Weights of a small GPT-style language model, trained from scratch on English Wikipedia.
Size: width 320, 5 heads of 64, MLP 832 GeGLU, vocabulary 6405, 13M parameters.
Architecture: no biases in attention or MLP, tied embeddings.
Each number is 128 + 24 x the weight over its row's rms, rounded and kept within 0 to 255. Layers, rows and columns count from 0. Numbers have three digits each. The size before them is the row's rms in percent of the matrix's.

# down: layer 2 MLP down (transposed), 832x320, rms 0.0396, rows 526-536, columns 0-79
# gate: layer 2 MLP gate, 832x320, rms 0.0396, rows 527-537, columns 0-79
# up: layer 2 MLP up, 832x320, rms 0.0396, rows 527-537, columns 0-79
down526 103:135124133136139140187124149117119114154155115117126161165119121135085126135116079116162113128099146092177131116116082114175120139147103125117134130105170111169145117135152104148132083127155122124107139115135138175101106095173128146145129136
gate527 093:131176147126087110110141129124120124146124104104121145095142131106104149118081111160105143125120083146152129134109143129106108102139141096146169101136199127111184124120104129118125167146153090124130112106124131104151198122141124123115079097
up527 098:140100131108140106136132125107082129115174167121122103136123146135140118106139140098128126151142142122104174146124105096133124129139116153128130162152130113096118150090158150137154110114125154157104131147148145151136097125113106147134147128
down527 098:126137133136116129129119149144157092167126113151104146114151107127125152157118112121154102105139116145130093114153135143124144122122122108131132109098136158155167107158111121114110105142123096121138111113116119114101166121120115134127068131
gate528 101:119124112153145165150153133140134115117125158149142123142149126137169142117084120132095130105129159137151107125140121155164137166152130154138189113166088124117116148148169108100112163104151123148093128170169100105119133092099110173116100121
up528 100:119134147134131121155110142170119075130097191124121107119131098154149111105127124123164140106128109147136125114141115142132140154121104111128119148153141165115159113121174137098126137163132096118115107148103126095141141158147104122143091154
down528 100:121142157126162131103132120073162185164114110084152166154152148099108135127153133109077143110175120145126127160091139105133127109154165115116131112117164107120146142141101135193130113109127162133124147120133137154139111126090159098122187085
gate529 096:140125143110175108106128114162158075098134139086136117163120130138132125119107115100141109155141171104122124159144143122152161115110093107102128119102127112153139149135082132155167147103112109126151120118119118131140182128107090097147109145
up529 100:143162137151145106109113132138128152126102132133135138167157157139125157129144122102118106104170146107090111108130123083098129145146142141153105145129162139156135139083117120112140079132137143101105139153125133124148130131102131138112106143
down529 101:128164144094118127145132130122128115131111102158131175108143094125116097074122108188157152123111114107160150170133132144180155119115127101110139086116119111122109091168108111155122161120175124179126148121102154133091157106133075119129130085
gate530 090:100163095134115106152114088153189163122129129104153129118148124107136099132120153105135113204113136093126132110166130115142182104161148109100149104100121142116077142129107125151148169113148109077141105187125135094161119154162194110121099126
up530 101:073108106132137146146128136139143111134115097113126136124098122133135114131115115144190125141125118144114082121113089186136138120179121184121110192122151138128120123132118126173119151127106082148117105174113143145140137131094146096151110168
down530 099:190141139164120119098123092101123148130155159145131137112172146132137147133144111128076150082132135136148184146113153081135092143105139102138159075111136121117133149146132132086129100147107143121105153105145111097099104117141102154117158115
gate531 092:071134122128112120100118159143122140135101116095131131142123149122177153119127113097169155135111111108141145144122157126085146140143084158121120138114169164152106120125151127119129117124142123116148154130154137080111158094124167089131150180
up531 105:126106119126138124115123084137140123124160119146167151163113085107115140089104117150148118121117152131148155104139121122112099105151115126142150108111120114130125128148149147137092139140074129111128143126123175126125142116125175124136108148
down531 099:145116116127124111138105172110110139092121118131082112086146170142146143132173126110111150115133136114087102125086135138099178152083150126134112136137118129149132110130109143119157109149170121142142137110127077128111118131142093142169143089
gate532 096:135105135150135139161128158174140106143090099112101096131127111142131135172136133115110091166074156120104145133121136142150160131075150133144124139115128152176125150177130147147102134102123107130112158107159100073168181129126139121137132141
up532 090:122142150153130145132136136158141132137130089110109135136132084122121149166136149164081093143118160152107132108150106164172180162109146160135116134125133166146138159182118158168119131110119110138132169148147140089148149121179147127166136148
down532 098:129153124114104134124137092071135123107144152148162139091146139157135085068146161125130173114171101162110119122092136105097078123183094118099143145177108107075096148090157134132141143135153142113112086137133175131099100112168151115091138101
gate533 103:173139133101143127133118093129152158139150088131101114163090132126167140142148064139137124121154160131126125139171157119167127121151114168126156145137129091113111104130109086139107117092110114132122114081088139132160136115114125140159132117
up533 099:123158104142133163111148158090160102128129117123121139115122132149129182114103176144132136129133090128149125112107109128137114091131139168155153104077129153099162136133107147114150123092135139094135148137179109121152158158137120114146123155
down533 099:148099152108131141132103084177120100118119111109086116144127143128135093137149138174153147102143151158145124120124155115125153146137066127115155138171130107088142141104127134152123083133098146182115099107098084112087123088104131122143114145
gate534 108:122131095091159127120108168127121144149121141081193135178125124144116069111098135183139109117078107112158105154111120102126110097091123138104145138116149091149117052100129131117152140097133124145094080149150144143107153103131114112116094175
up534 103:126113165129148145147166101147125121123139113131119115111124126121072156111104136141128130156136162125093130095157119156101162123139105097113105115171089139076135093156082147120113112153119144149105116104101137087116144149071172098146153125
down534 107:193138152106170140085098137093151102129145150113110130192102121179151104117129164126157156146119117151146137115101129113111106138149152134108125116121101100148145151108122115147118113116179095115091152165126104178129126084104116160135103126
gate535 101:145089103119140105122129154142137176138104112127099136112121151132133151138163136167151114127112147093099111124101130149148161127114086115119151119144124103108136119151130147172081104139124122129119145117113132153087108110140082123164125065
up535 096:098181131124155151112126166103142150098162167128116158150140108115137111199139112117152136154141109131127149116105107094125096137167095168117099083092122128108144129142128099079154140091117133140124133101137135138152141129095162132120102153
down535 096:144104130153151088130146096163139128147094111166113138128112159136136160120155155167136143087121146143118124121102145172123157142107116117161140134150116104115128097119119117173108090163121131117124127128138131142126120133140081135124135078
gate536 103:110121115100115137099150124118141115149134078124150117124143105129125128124168129118130160134119150158131113115132077117146159128098141098081101131174152093114158133158090160130139103084112112116122160098091121133121122100145104180163145115
up536 107:128097130149177098130104109157149125132149131096143123131099133129092135160113119143091158102149135152169137122125132132106115114162117173144092088113148158161151109128141105129119128126092128136110139161159089102113128102087129147112127165
down536 104:130125136108093120101162128086111152124155098157133117114146127149166146120154096130098121130126115082095139142132123105166096122100121097152160146150123120056114133120110156134151134126149133168126172091093143125128121138178114162125134090
gate537 104:103141132162119120164093088138127147138167122142144109133126127137107109110131094104084143140123087103127137115086155136130147151155096166100118072152084092127121159136133128125149108175107131179156135070152113100120124137112139145094143157
up537 101:139106126134119153118179087091093136092089092123097143188072111131154124176101155154112090099128158109156066120155137140125128107098130108114117145115154182119122089135070132131134161065135135100125155150138168163139127088150137146150112114